{
  "n_layer": 10,
  "n_head": 2,
  "vocab_size": 8192,
  "activation": "relu",
  "norm": "layernorm",
  "rope_base": 10000.0,
  "parallel_block": false,
  "optimizer": "muon_variant",
  "lr_mult_o": 2.0,
  "warmup_steps": 200,
  "decay_fraction": 1.0,
  "doc_mask": false
}
Each number is 128 + 32 x the weight over the matrix's rms, rounded and kept within 0 to 255. Layers, rows and columns count from 0.

# layer 7 MLP up, 512x128, rms 0.127, rows 0-48, columns 0-63
[[149  72 143 131 115 143 143 120  80 117 152 183 126 125  91 122 132 113 147 146  89 147 107 124  96 156  66 136 146 159 117 124 126 128 161 137 147 181 165  19 144 131 154 129 176  97 184 151 181 167 126 118 112 179  86 104 189 108 116  74 145 107 159 160]
 [158 145 170  92 148  78 135 181 128 123 161 121 146 111  82 104  96 128 118 114 108  95 152 116 122 118 150 143 157 139 193 133  93 104  71 159 141 146 163 133 121 151 123 144 172 174  71 193 104 107  72 114 182 152  83 182 138 164 109 143 124 148 114 151]
 [119 124 146 156  85  67 123 105  97 100 170  85 108 117 154 128  92 144 114 143 106 106 135 172 111 115 133  29 161 136 108  96 142 137  93 170 155 134 150  90 154 157 194 158 137 130 143  96 174 122 136 127 161  78 178 144 134 128 109 104 119 110  82 159]
 [148  90 161 136  64 156 153  92 128 133 103  85 113 153 156  63 117 120  72  85  63 163 152 162 181 150  60 121 167 114 102  78 124 129 126  83 193 169 157 130  75 125 102 163 160  74 104 133 187 140 125 167  87 194 177 122 142 138 149 149  77 168 171 125]
 [152 105 174  95 127 131 165 110 136 115 127 147 161 113 133 123 136 101  74 141  70 172  69  73 163 164 148  97 121 139  62 199 112 171 116 134 115 138 141 105 110 187 130  79 146 113 125 114 126 125  90  69 124 110 122 126 105 130 138 118 125 128 131 132]
 [136 116 129 142 204 120 116 129 157 114 151 123 125 103 190 152 153 175  74 127 174 131 112 102 117 164  59 177 198 168 127  98 130  94  98 123 132 251 171 104 136  42 146 103 160 167 113 119 125 165 154 129  72 111 177 101 127 134 123 105 165 186 155  97]
 [130 158  63 135 143 118 166  89 146 118 126 136  95 141 122 137 107 158  92 108 232 121 137 160 124 164 188 176 137 157 133 119  99 153 100 141 135 107 162 135 118 121 132 114 112 110 123 191 121  96 151 180 127 170 106 133 180 122 136 139 146 127  85  89]
 [165 100 132 178 144 120 121 154  77 136 131 154 159 137 164 101 154 129 134 112  91 103 172 160  97 100  87 109 122 145  43 144 138  80 171 148 146 168 118  63 169 132 165 145 168 156 116 129 151 132 154 154 109 170 108 184 211  98 102 102 121 145  93 112]
 [198 178 107 138 130 178  98 146 116 229 160  98 138 117 172 103 129 138 127 121 138 200  97 152 112 124 126 150 182 155  85 116 122 119 161  41 125  62  53 170  37 215 144 114 209 174 138 146 160 158 145 123 143 121 142  50  85 187 100 106 149  85 120 127]
 [131 145 114 123 193 120  72 152  82 178 182 101 158 105  75 156  71 183 105 128 163 131 151  84  98 139 103 124  94 116 139 170 117 152 111 129  97 146 118 186 143 148 138  82 159 119 123 118 169 121 143 156 123 105 182 136  96 124 141  96 164  90 100  69]
 [103 118 123 145 117  99  99 179  88  70 113  86 141 124 126  68 121 107 154 137 131 150 110 159 142 138 141 101 101  17 149 149 145 151 114  30 137 193 122 132 115 114 111 158 152 177 131 132 190 106 110 156 110 134 162 137 191 199 195 175 161 200  62 139]
 [101 137 152 145 121  77 109 198 127 124 159 134 135 152 142 141 135  83 177 152 117 133 171 163  83 116  77  97  95 142 153 101 126  94 165 119 123  91  85 148 148  93 126 115 115 164 117 107 158 161 136 133 140 191 165 135 167 161 111  98 125 194 159 133]
 [135  93  86 196 126 122 169 116 156 167 192  89 147 135 123 171 108 138 153 162 155 131 120 122 134  91 150 128 127  91 102 112 110 121 155 119 118 133 175 133 160  73  99 113 139 126 105  98  81 134 154 141 168 166  87 132 120 163 186 165 108 127 118 141]
 [118  79 171 146 142  92 123 110 105 114 165 144 144 164 131 169 148 182  88  49 160 130 145  97  57 160  85 149  79 152 138 125 124 144 108 148 126 115 124 156 131 162 156  51 113 111 126 124 144 109 120 114  76 194 142 148 152 131  92 191 136 125 116 121]
 [103  81 166 128  63 152  99 137 134 134 160  93 114 108  93 102 122 101 136 106 152 128  82 154 149  94 144 163 178 184 147  91 163 133 215 121 170  87  77 105 148 121 195  53 173 123 225 111 154 135 118 117 126 165  87 104 122 151 199 135  74 153 182 147]
 [159 101 153 133 156 108  72 171 191 141 105 142 131 118 164  60  81 105 105 130 153 125 109  72 169 151 141 124 160 142 114 113 238 153 137 145 126 155  84 128 152 142 120 130  79  68  72  95  97 173  96 137 148 176 141 119 193 103 186  84 155 112 153 132]
 [141  99 159 128 157 130 154 178 141 120 160  96 186  68 114 146 165 169  89 129 162 119 154 136 145 110 146 176 104 113 237 124 111 104 172 141  60 133  79 150 153 112 107 123  79 137 160 134 161 111 115 136 129 182 169  94 155 113 127 162 126 133 112  88]
 [105 113 114 116 127 118 174 132 124  90 100 102 166 135 161 100 175 121 160 145 127 124  95 182 141 109  77 131 146 116 127 134 126  83 117 122  86 116 106 127 151 101 158  84 120 116 117 158 121 111 116 144 194 137 156 191 136 127 133  81  91  87 126 139]
 [127 154 120 189 134 114 157 106 173 127 130 164 122 171 107  92 105 120 181 122  61 152 164 163 142 122 104  54 131 131 126  98 117 167 109  74 102 153 183 151  74 108 113 108 143 120 121 143 140 137 142 103 117 183 182  50 146 207 158 126 140 185 107  92]
 [100 122 141 171 118 126 139 154 174 171 176 160 103 144 157 110 100 182 126 194 147 100 105  90 149 137  95  88 118 105 154 113 102  99 122 129 137 114 133 168 176 105 155 133 164 152 144 101 142 178 147 144  80 151 187 123 130 152 145 138 117 106 109 114]
 [119 103 168 115 142  92 144 139 191 135 159  84 115 109 176  99 123 116 191 125  91 164 108 191  82 100  99 169 135 142 150  88 146 169 102 129 145 165 109  97 133  96 106 149 118 128 115 102 140 116 106 145 140 113 134 142 127  89  73 141 164 138 138 174]
 [100 108 148 168 133  77  77 113 143 135 142 132 137 104 143 151 107 155 122 161 130 158 126 159 155 119  71 112 188 129  75  80 138 143 174  88 162 173 150 110 157 140 175 151  95 146  93 105 203 109 165 126  46 109 102 125 140 134  91  97 126 177 116 129]
 [120  76 182  56 163 119 136 118  72 119 132 153 182  86 131 149 177 149 100 167  99 133 146 128 141 127 121  84 131 138 120  98 175  90 110 140  70 183  68 158 156 191 148 147 163 161 115 137 107 168 115 133 121 151  80 111 211 143 148 154 157  99  83 141]
 [147 149 126 143 165 141  79 170 180  95 147  49 124 131 132 141  77 127  93 137 109 103 107 157 135 151  97 146  89 163  88 151 172 117 131  93 139 103 127 150 159 144 143  86 157  52  91 169 189  82 171 108 103 157  96 115 163 159 148  93 193 179  98 110]
 [147 104 113 151 166 117 146 161 132 158 144  92 126 135 152 102 154 127 151 139  67  99 128 123 116 105 143  91 180 151 104 134 104 133 153 139 124  54 124 111 124  90 124 106 105 121 106  86 216 134 110 141 120  93 172 127  39 123 114 115 162 129 124 131]
 [ 55 167 138 113 188  99 108 126 139 171 159 139 197 126 112  81 150 163 110 125 175 121 163  89 146 181 141 136 121 130 150 181 118  96  86 129  93  79 157 149 124  79 117 147  87 138 160  79 119 186 141 120 132  99 156 128 100 172 106  88 108 167 131 110]
 [ 53 100 136 168 175 132 144 128 129 159  76  90 161 130 140 164 111 166  92 116 137 169 113 140  96 125 107 127 153 145  23 140 108  71  76  94  77 140 125 142 123 131 190 129 164 131 103 126 133 114 100 129  89 105  79 144 138 184 162 134  88 123 148 131]
 [116 139 145 186  97 122 140  78 117 116 126 206 124  90 125  93 158 121 131 148 171 144 108 131 154 111 124  65 170 135 106  99 139 128 111 140 129 170 144 110 143 128 103  70  94 114 177 136 142 173 167 147 163 161 115 135 147 138 159 128 125 201 162  95]
 [150 169 106 150 127 154 136 128 124  67  97 132 112  66  93 103 133 142 126 206  97 167  62 177 162 103 176 157  94  79 116 117  95 173 118 135 103 119 146  94 118 169 181 115 120 106 167 129 153 135 126 172 153 139 152 149 114 150 148 148 106 133 155 199]
 [ 96 113  88 145 165  85 101 153  63 191  56  89 162  97 190 130 130 155 114 105 122 140  42 135 186 124 127 172 154 137 159  94 175 101 172 128 107  49  97 112 150  98 153 104 134 115 111  67 121 137 107 152 102 114 178 129 180 167 208 162  92 112  35 155]
 [117  95 162  89 172 155  96 130 145 184 136  70 133 162 175 126 114 150 113 109 120 111 136 195 128 160 105 120 116 178 150 106 151  88  93  98  87 166 158 151  77 141 165 102  75 127  64 156 151 185  69 111 124 128 110  81 148 166 130 122 123 156  83  97]
 [123 166 165 168 153 130 125 151  92  88 122 119 138  75 145 115  84 168 147 182 138 113 142  40 160 109 132 126  85  94 152  59  63  88 144 125 106 135 157 131 142  71 117 142 186 106 161 124 119 132 128 119 169 142 162 155 164 151 159 134 186  51 121 122]
 [100 148 113 101 205 193  97 114  80 104 167  97  95 184 146 208  99  51 133 176 121 105  99 184 157 130 175  84 110  83 146  95 117 142 119 119 132 135 103 161 141 177 132 100 139 128 100 117 183 188  75 130 171 154 114 110 167 158 115  57 125  83 123  97]
 [137 170 137 127 124  80  86 123 119 155 138  96 153 101 152  94 156 142 151  70 127  69 142 141 156 130 139  70  91 148 128 131 111  96 142 100 108 125 190 102  83 137 165  98 129 119 185  94 201  51 140 138 141 154  96 103 126  83 129  74 105 122  94 106]
 [119 173  92 166 169  57 137 143  83 122 131 104 102 162 185 100  95 153  82 171 111 173 110 113 168  41 123 126 145 129  78  82 152 129 217  94 100 116 100  77 105 179 139  95 190 116  71 133  99 175 123 146 127 122 154 123  90  61 144 165 166 191 124 148]
 [ 87 139  99 102 132 140 136 112 114 184 144 137 115 150 115 156 113  86 143 141 160 149 144 152 136 111 128 143 158 131 101 149 157 137 145 148  90 107 104 115 152 123 119 111 100 147 110 191 135  78  68 119 149  94 162 153 128  88 105 161 185 113  94 121]
 [ 82 225 104 103 165  79 140  98 142 167 186  85  92 157 155  87 134 168 109 113 181 145 135 141 107 175  96 109  90 192 191 101  79 125 142 110  78 125  82  99 184 195 145  69  87 151 121 101 158 175  50 120 124 108 107 100 122 165 133 207 151 185 117  91]
 [ 91  92 124 185 162 144 112 161 138 147 168  77 149 135 146 146  94 126  82 134 119 105 154 131 128 102 100 106 160 135 174 119 141 122 132  92  52 164 130 120 157  99 131 151 112 135 181  89 205 109  35 107 120 170  85 153  96 146 129 134 128 118 123 106]
 [103 141  96 127 142 175 132 227  91 133 118 115 103 143 182  73  66 202 113  74 110 156 137 118 171 109 114 123 151 190 132 159 151 138 150  88  95 178 137 141 122 124 158 113 146  99  82 110 103 120  60 130 152  91 114 103 141  75 153 160  85 122 127 114]
 [ 54 146 148 107 107 101 127  42 162  98 169  76 105 145 155 114 122  84 138 140 159 167 146 125  98 111  89 171 163 132 157  97 129 122  94 140 109  76 128 137 115 111 109 104 173 137 141  95 171 107 122 168 150 147 156 144  90  79 186 128 145 101 165  93]
 [124 127 136 170 143 150 132 115 165 121 142 121 100 104 188 119 140 164  90 155  77 165 139 173 123 140 113 135 149  96 108  81 144 105 157  60 134 101 121 138  77 131  89 132 132 118 157 119 165 183 140 157 179 116 217  81 114 142 118 138 103 138  91 118]
 [181 109 158 130 157 140 106 125 119  70 118 101 118 158 131 131 109 114 128 142 144 133  87 128 187 129 128 139 194 141 163 104  82 172 145  60 151 121 123 120 117 120 170 127 115 140 211 155 125 194  99 152  92 127  90 126 165 131 110 164  97 107 130 128]
 [115 121 182 132  96 119  93 156 117  54 141 157 126  83 190 107 106 115 115  94 156  97  94 147 105 109 131 123 119 127 179  57 171 162 123 109 110 192 118 149 123  77 143  80 146 106 173 139 224 179 126 170 103 136  37 118 129 142 178 164 173 111 117  77]
 [102 139 142 127  88 158 106 157 135  92 175 174  92 103 114  90 101  95 106 143 161 173 124 117 116  81 117 135 177 106 195 113 114 128 140 151 144 107  60 111 134 167 161  99 136  89 158 157 127 136 124 145 160 138 131 107 154 128 118  86 124 109  92 156]
 [166  93  52  79 208 167 117 141 132 185 103 112 100 170 161  74 165 177 149 165  57 155  31 134  96 145  79 123 159 151 161 107 101  80 145 125 104 138  97 134 153 129 147 120 136  88 131  91 164 120 122 139 115 137 143 103 135 138 106  74 134 200 142  78]
 [114 140 159 124 189 118 152 182 153  98 127 118 174  91 116 124 116 180 134 164 116 128 156 194 115  90 118 148  97  99 170  97 123 135  81  75 122 149 156 145 149 106 124 116 126 129 105 137 155 168 120 132 153  73 138 175 111 119  89 135 186 152 147 115]
 [169 105 150 165  97 132 138  99 112 159 176 185 106 119  94 111 122 125 119 195  79 165  58 118 157 150  71  85 149 144 142  64 174  99 128 105 142 123 116 129 178 144 113 125 175  97 187 149 188 219 104 149 114 136 139 154  84  78 153  68 128 166  95 145]
 [151 141 123 120 160 109 125  80 147  68 165 123 178  66  76 148 104 126 145 111 131  96 126 116 120 137 115 163 157 199 172 146 152 143  97  82 159 174 122 110 129  94 121 109  30 126 133 128 158 177 106  99 138 127 161 197 127  87 176 113 153 166 139 123]
 [149 149 140 162 159 114 106  91 133  51 167 135  85  59 154 129 110  77 166 117 139 174  84 109 167 142 152 109 123 152 104  80 133 127 158 154 110 145 151 114 177 130  87 127 117 156  50 150 141 134 118 169 163 165 109 105 150 191 136  96 141 104 187 110]]